config.toml
positions = "rope"
attn_scale = 0.125
init_std_o = 0.0411
optimizer = "soap_variant"
beta2 = 0.99
final_lr_fraction = 0.0
doc_mask = true
dataset = "wikipedia_en"
Each number is 500 + 25 x the weight over its row's rms, rounded and kept within 0 to 999. Layers, rows and columns count from 0. Numbers have three digits each. The size before them is the row's rms in percent of the matrix's.

# up: layer 4 MLP up, 768x192, rms 0.151, rows 160-183, columns 0-191
# down: layer 4 MLP down (transposed), 768x192, rms 0.141, rows 160-183, columns 0-191
# gate: layer 4 MLP gate, 768x192, rms 0.149, rows 161-184, columns 0-191
up160 101:506486532520499482515476491468523506487483446515528486491500491518493531473507491496478508490501476562502510475504517491527450466520534530523494503484494473525546462498502562521485473469496520467532513464452524507498506528494499526455501470540531524498508491484513464541503488501498531504497523489511469524528491499540434452473514489503540514522515484516481498533533475509498518460533515515478512483516497491510534506543508513463518477514508502498477465515496531517550523484485516490494564485494497555472494518534473483504477500485556515521501526505498512525502514485403529488
down160 097:497489451455510496494501488472450506488504481523488503525506471478497444547542485505534461521463519497497491459481576488495541489484513458494539506502556478525503492473515449467495509548514469493433512519504499501488475489476504475492484557475520447481472520504476465492491499529499467509530481486489532503488486492541519512529546514497514491497494521501472554495499547501512495495483515488492512514519490499495482501480535474539458477491493479487515540470536494516469500533498479511490487522491525489528553499529515504472526506470500519502503444442533510512518477489540502513
gate161 100:496473459518512451543547498552468499513474512476505506526522476448492521524489504513476509472516517528521525489458502520514498516500454523507533526569502492486459544477470526537449477469523542473491531485521497475483486515486514527493497506473538521538470495477531551526524506480543513498491481488492540491479545533494527539521538513534500499518487517516540510465481471484500504476495471473519487525497472489448467508483511505493532481531499498503491539486495493506515487522511478519449496524523498542476510486550475491535489509477497477533498500529503452514490483537543521487
up161 102:544491465548476511531546487459479512439548495520531507465503496492501504482520474485513498527500550507524534497481462528499499485537532524468514505536488457579507505529483517510519529489527546498559527485503527488479509527481521490488494471480542504511492541479501520510513482486489481521503499509494492505501511491481491500473479529516484512524474532494506482547502531483467492476517435490507522536458509445469480483505475459497529513535502503457519512465546513493564515487458486507465492505516507529497506532506499540520495537484495497524515510495503510525506468501549539514
down161 105:483487495502487589492460518516542530477491488481489513511500482528489527523488551521471531502518505516478457497496521521458501506524458492496514514475485511485462490508516523450497514470511470525457515511486484511505528521530503451578503450497495494514539555492491490453462506525503477488502499481487474500518509511535501484504509518505471463486484443517515476513464500459486512526500503527488497483506515518543541500499464482500469520498517491512496471535448490495466518511531516491538475518449528504501493521489483537497508433500513543494508503496500537451479490469476490453
gate162 099:495549469464542520426497492503486499456521511503484490482513506449467490494513515525467496458514515466447514516501486503482514508506484490498477498484492509511529538489513497499494536492496545501462502462535466500531518560531483522527524510522495493535474471506487504494513519486531500561483509454486540497470518474477522510488494497534502499507530479530454513471485507445510469500472477501501537494499483504480500476527519515497526504504518495539470521512474540521525487487472470511591484499489491521479477502516511482516482473478541454510475455484494494512524515547445459524
up162 100:500486496475546510470500524521486438523500523516531483506482489511497465503532492493549518510498508466526485520522518479528522491495460511526502476494486543445525450485516470513489525538497492541507449460488505497493517494482462463518508479534506552531530493534501458501540490473497494503534487466442475494528483532486455532500471526454523570448527559495524491512482474519451491455519508519464517495525532517505480508503533476502491496451495479509507484500499500494540463493495508504532538525471490456491491479476487507498508486500475502499508498496540488487511468512515521466
down162 099:532474538563500409554499470508493506517484512493460519483510486471497516478522494522470481461494516489485515516539510543448478508516494526450493509481479463518497500488508501513535515477518484500507532489467528479479515536523519512503536478481520501519468529524471540512529552536490496502497466554534540454471507490484544449494518533514468512506479455516514519502491495495517523534516514508506489497505501507558530497518505483507475542501521500539513500469481473486470531476487479510535557485543555518528504505512522518510494491478507482505509481476461514517476509491489483517
gate163 100:481499458519527496465514501526483498489499498482541537508478522489509471477529501456491493438465499506508480469513481501486496469511450523494519458505470551500511536502520461450503493525451492511497520467474473502483491545501566536492503512487545472497493502482485483506487483503488501512477469491519431472484460482474531483514511525477485492482470499472513510468491515449507484514503545528464453540494523485499484525484508546505520468488470503473471461523473504530489507507500495462453507459458495502466464534519478514451481501482519472495524466497545506477513491460496471511
up163 101:504544506488547505533517525459493486526488496510513480521508564522495530548493526538481467496501502527479537492500555513525486486485541509540528483509471520508500518498474499496489466526515503480523502475552523495434528490564524491481505517470479511526479527536564483514487466536505548472487491512468471509497512489487477532506525539492512508517472492530503451494464496513468494532505513445511508527477491507468510480514487502526509549491500544487508508461501492506505522513535496501498536495532533510498477483508528450508497451511493495531531481515506530498461506538451455503
down163 105:500468500541465508450520472534520531471511453479496489492478474457506490502473497477495505495491487531520499517511464481554538517488503549483504485537525539512511538523540469519520512549489489526527485523472465475510491508489498522508514486505509465515503489497518503518513489462441448478500486471505498470526450484512534502512512549504484488536495483503523518479492508451500480532513558547499479528499525497504517562490483495490551506503501510493450522457475508502543480478528467466498525500503499499481530497479507528461494495462537477439503517450452489495506489472494510513
gate164 100:514493498512487507529525531496514478474470493489473521471480535508470482485471526501514543494538543532496441477492511493485478478491461508480459457483481526535484486504544486516512516496505520509532544489493463485493563561495528543476484521502498483542491490509469542509508553501495501489490488468500509494466550498522481491438512475485498453471530504487505457521510508486472482495480496496478493519498431469510487522518495473461481480517469460539510458481466544516470516492457499523469502473489497499516528509486469522518446480499499539489496485476466500509502540494538530518
up164 108:511474501513467452495503522524465545499510476525463449479493469485508490533507498497476508492520480472499519495526479538501538501473491510536492499504464502483547522472471502496537476485527501498480484547492533471487484492476554497519507527526517507532498510523538477519516450502545500513501468502487457465496492502501492490470489495512461508472550436491503478513460486524542485485488506545482452528521550511539518514455500509492471518495496496458520525510433498508522488527472532494467467535506492499491529512521530535533490532514564514524480478542524528516467514476504503519
down164 103:486493523478532503476534481471521451468507530559524541508471498481518525527478503517497523467479488499551522532507506493512463520465523478482521505520502538516515503532520510492444537483526480442489465501502476540569472488543503529529504495508459514493504465502549496533520521499499518521473524464518527482510441495468518475552478505511480510508520546470506521498527489508502544508515523502482520475520529457490507457526528500528512533495539496514485511509524453485534526486484508467520518465505487510520499500510499542490472495487459494518544532477492460507472528484477482496
gate165 095:554487503482520468538522509522518538527475559503530481491502530492468534525541481505554499525500507503441506499497518501527484515542528482508555495519522493494523485488549519503475481515493492502518496486480526536503552503495488449474520476460494522501467531504493473505488484513484478467471557529548516446480543502525497447513478520554522461538482429532514512497495539492474480487491487493477524528518508522490488460473546499483520529511518493519535507490499500521491494498502520506522444479479506483499509505516520524521515470555456486514504511503507477491516511491500481523
up165 102:523488532478514541521508509498485489494494519530554517522488506492484528505529493465474557502514514497483489525522499489474480478498507525484473483501547501506476487588512526511486556538499501530531476472498491486526518542455490453487468502478534453496475485480495461506479497498496475546504514491478482498478479544515515483507510473509526515513487471517526542449512522526508476508497451494490522506513486548545487548520504489454512537498514458499489499458514518464513452502531446507489537523484484494512476477530529465482456486537498471499482464500475513487516455521523492514
down165 096:462477464512503506483516525514526482495497503469435484452518482505490497510487488524515461544514512523480499539458508473505465529488455463487508497492481502494516528445522506503522462441502499477454466537491514519493505509525502525475514492476499536451498504490536516513502499479527517496467464512477528465559503514521467500484493542494486488501473531457505500524458497469442489486532544523505473502499514487469507507454514522534515486496471524493505455509496504515482566491436541485517474517534505475475530497496452502509476502487528530490485517519492530492535512483464534502
gate166 100:489531425542500473500505493505479507515483519472508479504491529506498509534480458472487507515540475494438539511520508569482467523467460497480495455474537527476528474528467481527530496493456510490507494499491514538499510519528531470503496471474489482558473558531512513497467501479557484509525528523501496473475546534546480489516505510482494480536542455494463538502496512512487478449477505495499505504515494465500516497506536483500536500500483515528510509527527492520484492524510443466486456496473504485502498537495508497470524498508514487489528487491558530506480478489491521469
up166 088:515478554448491564516470526486527469509535488520489529479539502483506505456517501493496528477488495463546486513493480447506491521549514496526508506496491473542524495497518522486505525491549512487477515485505557491509496496484494514511527575520526485472526435480494480509535467508463500487486473473495489517497427479489522494514479498516456489484491490504535472512547518459476513519489483517489469520495547520486468519487471536512497535525486472477507501467492547484533509488454511521513503520467514495457507472495495502554455537496455493483470497504487471492511499508497488500
down166 101:495466422497486525471526511568483501500461509480495446485465524517490512514516481490531519500519480483476545504501492507468463503493494492500524500490528481519533502489524508540490507496459552484519502455520522522457523505482551493465505507460500476499516519526521513507467501528560478532505523533505475473494502500474504515507511470481486475518542512478505521503477490497515503476497502510485506513514400506489530496477465496466490478521444486462509526510462517507486481504471517486518479480466477477466495514493495482469487529502486498479557471517563528509517504503459542523
gate167 089:528482536510539540478452509487475502517485509466528498495528503491473447485425472557466458569456503505517504513472473463540544453481513549475506503500511524526476483513484509491457500455515467494499492460466534494500496456465491488494509517493505488487502506490522496496512488516535455500509488499504493518482493492498526550476448493518493540493503486498481479500531517492464475485522487495471544472521491479558518480485491505494478522507463518501491511473459498486522480477458514460481506503437480506492485478502478480509518498510534443486451497516492522513514471522495499485
up167 089:499515481478506470565503489458474509483508528464525477512502497489476552481514478464477513506497470508503509493513472539495441486515482501488481531471483510485518512508500475515528484447506488520504498531473507490470486500488546471498484466478524488508492474463473487508511500475481534522496552500500492540481504513525505457568543492496512466493502538460479529551530464475492463464467465530496437538447513539491508449489477485493493459513505487471496493486512516485500501503475499523500528493542524498527539494512538466520535482494495503527534548449517477476492467497522506518
down167 094:525499539521550516493494497515511468535508504504498504448515527533494453498492497530493456532487518508517452525488498496528521483482505526506515520532537522533467522484472493488498528485484514462524502508499519523528460456507482501520496512481518480471515546473548535482482471505524505508506483524518471488537501475485538533434461544550491513488529458468516486496506496477504471470529545478494527497533514480515497493480512520471509507477470518504496499441477509530568490518497554452503526533487479510512490501499484523512472516505521456473440486542491510502508468483481476461
gate168 095:463467471532527507509570507545502505489476502478511486525532539523507520494488477493497516469515532534507468527499531495473451517506517473480515495479501503513487524477510482530515518480479481475531562464483527494542482454481501524531509556527478494457509498476453537496512522484502498453493521509517501479501493465499505524493472495527465491455490495535482509489529444495479451471524536475532508513516485537533464491484520518471517543498501508510519485492468475521509476538502472499520505482536505541511491526531500525504505487448461550459493517524511536487503479496474464455
up168 102:447478501459473480460491502564474470467507521454517530522486500482481509483458526505485511492544518509513466489468482503476503514509462488481536521449526524550484500501507509477538515520515517470501507451525491482470519476531485501519511516454534508511514493500488498516530494492525465491477544500506495491484530532494481478522540515467496504500532519488517484434507500509481526504513548483544475462486488484503548511453511476530494526468464489487556492497480437521490495503489493488528501469472510474461484536520480529510502499514480475559514477501486441531497505491536477492
down168 093:513476492519515489536520530461515528536530457519488508492526497487481493547505489509537455526448518461521524498494502468488510480522502522524493541540532507488508526480477475494491502484495496488525535573488550478551501499485469494478489502523517475507512510503470454499471496528469543501494497522532463495514469503508481520482495442555477467483491504495494505525495498527503478513439455559475547536495502489528453518519508488501509527531520482491476509492511528515501485508519508541522513525532468458520456455476484514477525546506499494490520518493531529489538482538474512511
gate169 100:491512498507519559458515477518545510479474509504508533549503520462513513529496474521505545493491472511485504504484504486495496499507490503516534509527527490492515486486468467511467481465480527531440539507513473492520538527516508497504536546494532465529508519531470502501481554558490488498552469497478513484504552472463510530436489511486518500479500474470483428488506476532478496468506536496519530508520488483546539428521503504490525529501510538499466491500451487512507519546468510502500470506497523489496509495500537492528497485486521514457457472513511523485517512494515522464
up169 095:490487473497500482510513468525493455517517485451448506467473504490508497511517487472484433507524494494535508496482502524512493518494502478493487475472493531503458475490504541498511488507540503524500486481512555478510490550484505542497487488537493490471491496456517533496478463504500550502446476502478465512478488520545494487534529563482510488472491539529527563524471503485489511499504460544479503480485506499472503512476502540456464487472488518504511496531531477474498507476519503498532493546490504512473519453510487492459520541506482536538533537484532509515476439497556476521
down169 097:514460488517505532552475529495495474473505511518488501494514524489482535483496531480484501491496485519482500500490495496514451514503521515516520498498494543473477461516487457494496509475486491483476517498459442497477551488489509488499518514488507498457501521564461512489518516547482498540527502486463520475504543534492505550439500519495530525523520449474489435511518470486481473506541504514488509506517488517560543442511476502512538520472501497477507472497530476492459480509458548521462540471480538498530526520518515509530466509505502496487497501547536489443496534497496488492
gate170 097:534505523469515510487522477498498528503504485482484499457528496509519454507496453514463512490523489520519526440487503443490507515486482530470507543492480468482474479478514529528507502456501463543484561498456507526485496481518542545505504510470478514527488540498526510493486509545513459503447494505512526481530488461538462495493520481502501450519482515483486492543451487466499497499544534471528482491485520471436499492487500480514485478499462469462529507487479518497482537482480498495474550467525480516524434542472489497511519504502485506492513468478509454503475491477522517486
up170 106:501473536481455488501524495501505522491515522502547493480488457503490492479507462495453510540536513514498443474503461438490479517481513518440509520494478487491513518446513468509505434506522466502511534507505524530524492534513486481494526530500495516551518526528494493482462521535504450482500561553535511467476521478532450476482470468519487474500491485486497528521486509497487506519520535491510448508474483572488511514488531463527504483496514476514456504505466511475509520511496436515499500517484494518483481538516509509463530512524529507511511492511478484461526490509515516503
down170 096:492511509525477523476464526476495460502489518491475482544523509505530519502502530511530499483503511512472551531470516523544506483527513477542442506483508499479503453538516519486507583548463521482497479495524468511455508508469508493541493487476478506490519501490474529498490486493480538485523483461492533497489484539477566499497509507494536510475506511529500465462535525520506498481539463528494522473517489479508543466486489547499518475505515534504561469517517454511490451514527502497537481490513502494496537466518461510537482502499463506507458512504526498489536539485483467475
gate171 094:514495529492522493526491527506524555490543513541473457469486477487476458453522501483545475508523497475480507519447464506505492512510489447515465514493513477515492499472526490513509540428535493513501490524458535500508499493512499494490497514562542512462486502535485535517523493487507469488504471488527494488519505486503505507469520489481499480530474494505503494480505495482519458531505477466481467532506457486490479504459488479535492495541477529558515484500435485510510482527514517536458513477487546486514460532476484474514493561546494488494475461512476506523532528531493525529
up171 103:474489473488446531499487501500479515508465540483500521521512514485524522471537512475509522487525477509510505502525562502502493522524515535512505473525512490420464519492471498530498487472521474488472522494513547530501557562528467501502514478500534485516498512492457507464527498559513464504517501512526500470510488462481502458519495467466516522462478550471456480462510476521514485508516480464492519470452491469487475507494523540497524471523522529484521509530505487470520482535520451500517517473516483549490517470500547481481498470470538515490519479501521497508499502535458511513
down171 106:487479494496521529520495521484516511489489504511523508501459463509493521563487496496479481487497527544524475449512479511484492496488496507483585486507534554526519504493520519469482520516485489535523489538459504461497444489476538537508491553517514514530530518489535497521484502454483532511457487530465491531471468491532455509476520514514508467456520505473511542488502496502494484481538491496479494523544515467481461490488485501429530527496498494478464489514504497559483507498476529553467513507457501501491483498527475525502520529501514546485480472511486467483514523498511472524
gate172 103:460519488489517508520498515523502493490507492516505481483507490517472485526509530507545528558499522521475513517522491491498501485477551485494581540496556567522455513532512454489506522549515482498509468491494483508498515457456496522494493483493506498518466525479516499513489486528461484506498542520522520507482498543487504487501474529449541498502516499495474509517531524459504509529469530507493503523545505513508500518523511485502521533470471509523489543520474451482496482474449484511535469496523477519481509470565527481475536478460511506530490486442517509492520465495471508556
up172 103:497492490509468519492514511500503571531503470520551527521474497494512502486497508491485498501507441504489479491517466480463438467531525512568498521497513508509475517507493509525469542442499528475531580477503511479515476458478521501509519451507499470472489522499475490447512491519506463494537518517507499469500494535472454478536490458524525515469485476510551517509516501513487505496475474493469521458505514462491499513497508483561506496517486449488492531544509496507483481497533452485480516517529531514524534508494475501454533459525486520485522499533523504471512492491500511501
down172 098:489540533507535487502465497485446482498508506487473493491531469459497487443567515540494520500499498511552495532476468519502507558483523476470492483510524523503513505492474478538534460498517519487502487503491463489464517499496484477507501465475518495539495541536512502500508537505519539516495539515523490527508531460507492546479486521460533479500503488514478521525461522484494535490495515486527509516507545521489470511499486491499466473533512550512480481464473488494504523493481470530544473466492547523463489469511509511496484501466497475543482472465478528542536489557533538539
gate173 107:515534515503507472506481545494529523496519457490502466491523519463529512497484490439500509473515474478487486498504514512460496524520491489518513483514499478524492506506452535481520524472506541500518503465415515511500575497490495493489569528514500505484539512510473485504471521513525467529518478517442526507490500541459495528514523505490484502539502488486490509501514491480487492493488444478482507476507507499475467530504535502514509550525481527558530499502479482450496510531466546478427522478510526457491495498526478529477459509523492498509517515459510487484486510480506444512
up173 110:503455480464504479482538520532466486520475479503478504450490519526457500493549470503491550490451538516519504504502494474546461509454492458471509511502489502501519491497479527499511467502503471513458463493505505488491518530437526560498483526497528504471504469471538448456489539525482505521504455542532511479486507505472523506505518536552458496495486501482509528499470522511526518532516490443501519507538508513503517527503454483513549506460503494510494460477463487496516505523501480483481485519478489482479554499499504460500485550476473507541521511497490475510535512502495530489
down173 098:510540530537526541498460467542514507555515499516540503526537525511526530493474520499500505499519507509493528503545497504499537504537518579477495480519485472521531456507478465531504490545514501527518519475498502502496506518497518483490524540504507483524549520533455535493532452519526485491468466476476480511490485513493511521499492475453517494533484502526511510495528499485528497507478476489481500464476462475506497482477541461527417489508491525513530477468533520487485501549498513504479532482525491451493473466513501538499527501527471477479492515505520467542516487487551473503
gate174 101:460504464521511433469518471547492519500517531512553449454494526519519547540481526517540529504537456545512496530486523484489522500519459515482542467460465510476511504486539502485507482517500488485523538500494501515503500499515532528511476553493518488505485486527484547518510498507508480522493507479488507496509465496471463490501485526469465494510481484509498535453456510485521507518508491510456482470487466480504510527515584533515505517516494515489504489487507494527490511509508518552460476486505534496476489487497524527496553533474498500493486461503448511496447481477458519527
up174 108:578476496530547493466483482494540479507527491455493539524494508481526458487481494489503466482551507484532494460502488467533514480478486509463515446507530479489493496491496464512473508495519460532457508510533553491524501528522506500503507513532529515504529531525515453541512497492491539518535494489529542492506484537485492524575509558510471499479512511476479525507479482529507501487510492488508498538527498472507471457522491504462510501470486480505515489536451507515482498463522504474525509450500509466495517512514509464473499543512489498531494502481483457450508527504505517450
down174 096:458478478542468464508521490521476503506477516491530494491491466510492508512497557521490518512464486549486525540466509502451510535515506487515490459442484506463488499508535518487493474534536498474498563480500491536493484486497471491507496526507531475473486452504444529512535464492502488496482486496477489503515504477482488496434505465504472487508426480518460482482526501498523486487458520506502511466505477462538520542495530476548530508538499500488516472468545471500473538492501547510523509492500534500474500525463486525501513495499482547497469478521483530521498489500461453520
gate175 097:524503509478508476478530494503497495445447519517513493483499500463507508501482519553496507560496504471535482515463510469522507541515518513511517455485509451497532500470490462475529524487486494468526510506485485485493541514485506505489484496490518477492480484520462482527505537506479461522452509481457461536458493532470530510508476487451497518482493504518491515548489443547550508519487495478489478492508505545522477458513504505515506462487520500522524495526492522449568516508458463525541522494496512495490498487546506553462517451505482486515463527481495517480470520486511533505
up175 094:484465467490484534508475504505453452520521476502475501489501509551496478481483523522534495466479510503515442512515461514521488488497471489491485534562437543487481513482509484495474549517473444536475524470507463497516542481530487459492525499525465476492523463441495503495497485484476562527518480489495497497533497527471486488486511518507469536509463508459462492495480536513501539481522516481488507574515515465492485485520488515526531498489495499477497482506528467543471457521505452522479524507508510530495526503468476522492497516510524510484521495538492491520505472511511505455
down175 099:436486479492506499489509494513526528444458506498513485501516526488489529513514521496481479464524467522494506462504534463494500488517445506491552456498510516500511502485488493515526510480476498504499461521494528506492508492497550530515509455439571473475477513508501501529497501489493478523515526479462509521448501487549536509514488515470472489513514502518504496511472466486506500483454494531513501462496502521546491482500480506501497505497557513529527514541459510527547509446455540527455483519505448444510495532507511508493535526481518470489491457525509502517491536488453502526
gate176 103:453514523500513474507540493511492525494569500497503557493498480501542500489543511456492489508461470446519504489478536480500564474512501443482519543490485546500497488505411516508493496477509472517475476514506488523495539512538496518517491476478515462494523513512493493519506516505480518430481556463469514504478498491491512502490487487487462518493486473456482489509536494529496548516516496496507481504519506503493515521497454454457503490503493469497509503460474489477525478476549452477443510502487509484526502510474493506507491503530501540467525496457523505488510478538503532512
up176 102:536503502528495542507519507498516486470462550441497490487510488504512456504511486497502490495518495517507538485488480514506482508524501483458469511526493525468524502480513504504514529502466516454546468505512459486532489546508526473528489478535537538538522511515474501508516475499488482521522495463551477518513532514470513530493492491522498517484542520526528490518553459500549512462538531487498506503509512479512445493445503484485469459486502510510518521455514504507510456523436497521485524484474510504451492482454516479520540486527492507444481536525480534531537494532522478477
down176 100:512479540507494465486486502506486558499511520506493474506504481474494473464513529473486512546480493475466490492453508450510509512502491468483493496493474501480486479536502479479462495484477482489462522480483478488505528512518428490495558509518479467493468501475526507493515520480463477463490499506469484484465521499534442467504518498446477505478515471500493480510492479480458540516513454502525449528527570487540495492540497520516507528488516531475504492524497483448517499493497478508530521454491510479481555462513521500515495508456511491492497504524536520422489499506519536462
gate177 094:486481472491526518487475478515532490527482487465489535510492474467502448552521503472475504530546460472492523483479529526529532537462525524496504513539529468518480478536479517490487519522511545493535476534459484534493495457489528488484498505494511477457511481477517493477536506566543488524509501471496501454505501517481490502544509504517466503516480529518443491484515537517498535490517512488516481524524522523473467534483496528480463561484528465500488509521514516491549500468521513525503473519526540490537502541504486470505539506487520530472502484522528475459511455530524494508
up177 101:457473553556500487446499486479540535521488506515476485476476506500528518450470492514500515491439481484505514512536500499515500535504512492489502506516527494492481556464453521450533488521468534502465500475536500534520461523526513474473495512516493540505470441528506465495502477473525507491500498510509486508490535465563517515489510478489472510499514489485543494525556527493481504482474474527535499482439511529514519572491503457540518492484475441539509498499525457507500478484489480495465500489504520494510498513480501517516502490479497500512530479493527520489463493451505499511
down177 097:518517478474535507507499505509455489428464495474510503535490523496512525500533556497520502516532524502480467495491471495509478479497509507507511517537522504471490438546535486512481490471515486535505456464493508488497542494479466493485471512479477462442509540490471526551495529524475499480469516501492516516498509494456429491488489498479529505505494501529455478466464494492501531504497511501486494514549567490510487435464487542474526501516531511497498514462466495510513496509504501545495497469495498504544496495483493515547505446511528495468486507488483495482515500546488455543
gate178 105:494509463471501511490495542514467497490453470525525526539518496516491492531487485511516522454508470474488489569474512498473524538503564496477526481477524497528524508486529461521539519479465555515496516471488502504458512464554463476504495510467512487473475472462516526491531519501529483478473448541498572462519500513510499518521523507491461502470501477516484537482532510494533464523504451484517500524490501529469528528473519526458495498505529476484466471470493506481495499492541487487507508541515543504499483519494514470492478500495492495508504472467466517537477468540467501501
up178 106:491512511484476497507471524465464489508487477512541472493517488516470481496475509544490469493518506544515501508512575533526481485482465462482465531486488535494483514532459514478488465489503482496503512457498441526500473439512539514467508518531534519446491510512484499549514500548521533525566514498512497542522526530510440467516453530487497493514484492506517475450475528508467507462509518523506463468522495487500495471501508484493497501545477482510540488494499511506501541534468450484487479495485479490500518485505518539492490500508534509527542490537518530488507491458493516503
down178 100:493506489508495460519503477498510509499483521466480489545486520492495491503500522454502509503494497479480500493494496474491525542501509528494513507468491484507508485488502452516497498481496493522512521512467528472446488508505449479474496488469476453532493466464478516474504539453496451537483469495497509483489498444504538495486521540510476497498517508501525522554521469469514498510499468484489530497459477509499519509471491533510495493531557459453462547486496473446511488433564496543474497526509523525542463522521509449517522489465494491511521521435490493524509466501498538456
gate179 099:500530528532464516497464518523519541502497455457510500447456464535535490506467516524503506504483500530542446532501463472492524520525544549451497540511491516490495539473479489496551520488571519519518513464489519531533456470464506517526497457517505477490513515512505474467529509481504499516549504512526496516461529476538495480518472517521491481478456499494524478492486489532499545478534514481486500541534504504493528483497459497477518519498504508517502456502521477521486506489455498510488523535479467446475505504509478469529477526485493482484457512533502491486484475515500488493
up179 101:501502486489473511476442484485544518468514487458501520490482467503579471487511518521485513498483489545554484493469529513512504479493499494485514519498470536449513498545473487475503510482498492538484506440462490452512518499475556506485479503488511445521480509482503515504493479481539497493536512509514497483486491508498472449449488501503527505468488502488489505492516483503507512483538496495537449555507479494541478504498502485474534510520493526541473487580546457545505505489476491493540496546485517475522521487478466530555493519518473477493497524508507473512502528516505511479
down179 103:505551469497536474468549497505485511541513533508474523538529516503449516508513497518544467473485511503510499460500510518492484533491508478592513475501483509515513511520518491542504456480485478500468508561530473546489490515523494521501524509466515492496548499509510514493492508540500535532496501485500466517487519511453477514494490497530547480513507465524512522483481525546518492509454514501444530491495507503451448520483498499506483493524548497464497496453492522486469483504533502479461474476478498528511514481546533524486505474503516533567509490470499518473525499497537501491
gate180 093:516490510465546470538476442501485494513537474516492513462485482419470504540502480497498508496511504489485485537507526480486483493510520501553486511460514498478482501501489537565544440521465488465484505469513493463530537460483510490492488520501495469495499508528524469432527520529489503540525511491513470462538499564486487501496463444491514489527501463491502477499513553513509503535470480509490497469497507509492537497518534496465462487487528520529517508550470465473546502514495428505501503481515508480507507503488511494487481510515492526473513519493503505486497479515507487534
up180 096:506505507478551511500530460529498484496506481477548548481537496474535500450481506507504496447454510526533491473527505482485508560516528531500525504489481497502496463488457529474483478534530516500518495510478473503472517482479514496530511493497500482529501451540536524500512531503510470499516506517513525487474519511520460487485466538499461493448474490533544486553492462522507479466478539489548468508507486530479496508435511488518470506499502511491448495518504466510527524495494490482503541508515504504453488466510485480511533558516494514546456497525510482521481519465511451524
down180 099:515468514501475497498478489468514482532512475500474514475494524498457455525532504481500481447483505535481537528498449526495497470465507456495467514501530529478500472537521481495509510517503449477483512481517476446492510510499489511498510510486494497466511521439513484481492475491499506571495523523532510529504468488470505521512523443504480466517536508530455516503500475503508502533466502519508531475480501478542509496556543504489488508541480497471524523512494469489532515488513456510509493441522551481508466523496514533496481506493520558431545492456514478507519511516536495504
gate181 095:466528527501463510450485485499527505524517525462514489505481482492532505510488483495436487499533478516499516558503486470482444495498497519523479508481494484484489534502510485502502515488496485523494528518502500457499531518474509517542486528509521525488490508519466515499498480515495515507498500504509503499517523544515486550465543486471516514454505508491523486482468491464531529488534495469474533476465439507515471501524500502490467541471441564499475540516493498474444515488500515469443534506532517504532512499505509452505464536498423484469494456502503508498542545485492538494
up181 104:460496497508510488519532473530454497512485488471460528539507484526472470468500485495487486526527516518467502472483506485519560513517517502519505530508483473502541509509524531524488506472523455497478482503491469487532510451545537519521515478499470468503501499542497468535513499532463521515483482504514436505462504491431527510483494508524492547486503499535514532483494470535461503499516476511505455529519514522493461521522504512500511465461483444518491488535557495524520529481504514510472484505505490519476520471461532486532436481504539506501497470512510492503518445481481485552
down181 094:534501485503470549518494533506500525480492475555528485463492536515498518499486501470516491517502499503479497455515472507470476517517483473507499501532472502499487520450448451480475476528469519492507492482466484501462505567465495489476495517515497510491507545472456532491505482456528506483526517476497517489478497504559470480535540502465483462530454515459536490529520503474530517510491465510478524472481495438494541483501478482479487489488507503516490477491465463491483484528542507524499534487489518517550499533500476529498510510499512479463479521518469483497429523439519512486
gate182 100:533513510547501473524481545473505473542549507495487461501491474467495488542492506470504477494496487463505502487507479497513496494499510541500518502499495496466540442503518499484510529492544509458494479482506475539498518525478544465492440453490508489488561486512499472498484479469491515533485496554487469521497512492487477520482478434471484526492494515535481507510499526528496535492516500507534509480483480448514460484479458442491495503497523531478520489482520525496461461525482568463552487482513495551491518491458534484537480507500551510495464501486508464509496489486507511500
up182 105:500501470486511518535520530486486495571489505519512523490509491475543500498508549475472440474491495497470488493505443563473530521493495539495492513560507526509509521507473499498479532529514517460505529523520502514522522476538491503522491481547502492496530485485477541505463503456481475505442510541482540463513468494515490536465529520488467515516502497522505470466482464529533539494500461530495481543506532478453478446556496503488464518479526519474492465517501504502512524505498535497459486541525481468507489491461516503497478487505487520507475498455514498506503520495510485456
down182 100:494480528540456479506446505514499505425498495528516462515489555506494514489493464491501548497511494477486519529535526502492480485511535480499460499504495465521511518498497524471495483541475487523532486501531448461486521497482442499455522501505480510459473507493514530508540468506507525513577484502510480541416510521486513507495482473540522504478510517495525501503552523478510483477526482471475533477489452526529508526478476507495531497540474499485471487508500502545505442462505488463534478500514528495524526497497471513532491521518490484486537514515491513480486504497510509532
gate183 099:467484455548509532467518547510480510491473515543490521505456460507515553512515529543528476549504501485494477520476478488494497513515487513476522507479453512549492511452522546457513527486452459506509521506498479476514490487480478550517483550469484461464499532491516529496547457527509484477479517489495495492538473527526493529472536489480489514515495472512501528505520485538535503513533504498480505511490515492508507529508465497461506492480468537509576474515473495497485528471514464537502474481486513515510448536514491499459491471505512488466510460507497510474527491479514532495
up183 104:470498492502555465537517488521510543538468443511488518535500520500496480535493466491517503464513492506482503468462481473460537465485520498481525460508499445514436509489542502523508511488506507496519486557487497487504485459503503495507510451539488530507480513469492525487500495510505509503544519497513480533522492482472503475495519482539484465507487480489498507478499529502486543469519563510496513474503508477518471515540465527523490484524492506531493541510543564466479479473502473501468494507476482527482469451491501482542501556546492494498517475479447471510516484474519512546
down183 101:550497496475426512498485547486489504485497493502480469463506520480500546463513544526513500555539501519500454511538524520518475520532473460509441522486483474500507510495492530449494506519489454486503517501516528513514497534470499541487490511487513487488503491516505504527522506524517542486505478503463512455524451523517478503465524530491491506496507504466552519462492461495492458492489468522500498482468534518456501506465506514465495514501532472476497474440443461499522509528503546522544501511505496483500490525492482487497500496445533499501536500547502546487486494522493535509
gate184 105:507525479498481468502496510518485525488483516486510441504497548512528511534490493483520527457480555460515482495482510498501522475497511493456485467465538524498517528509539488502530495504497493531541471519477538497488540451417486520535489525497494485533508470491514448491541496445519505540480495484490497472524493488501477507504499482463490474518545498522505509511505508483517524479497463514530520510492502501500448517455442497487486505498479487470513505442477547537462503523512510475482505513548555488500426484524472525478520489515472511476531481487519497497496466501503534495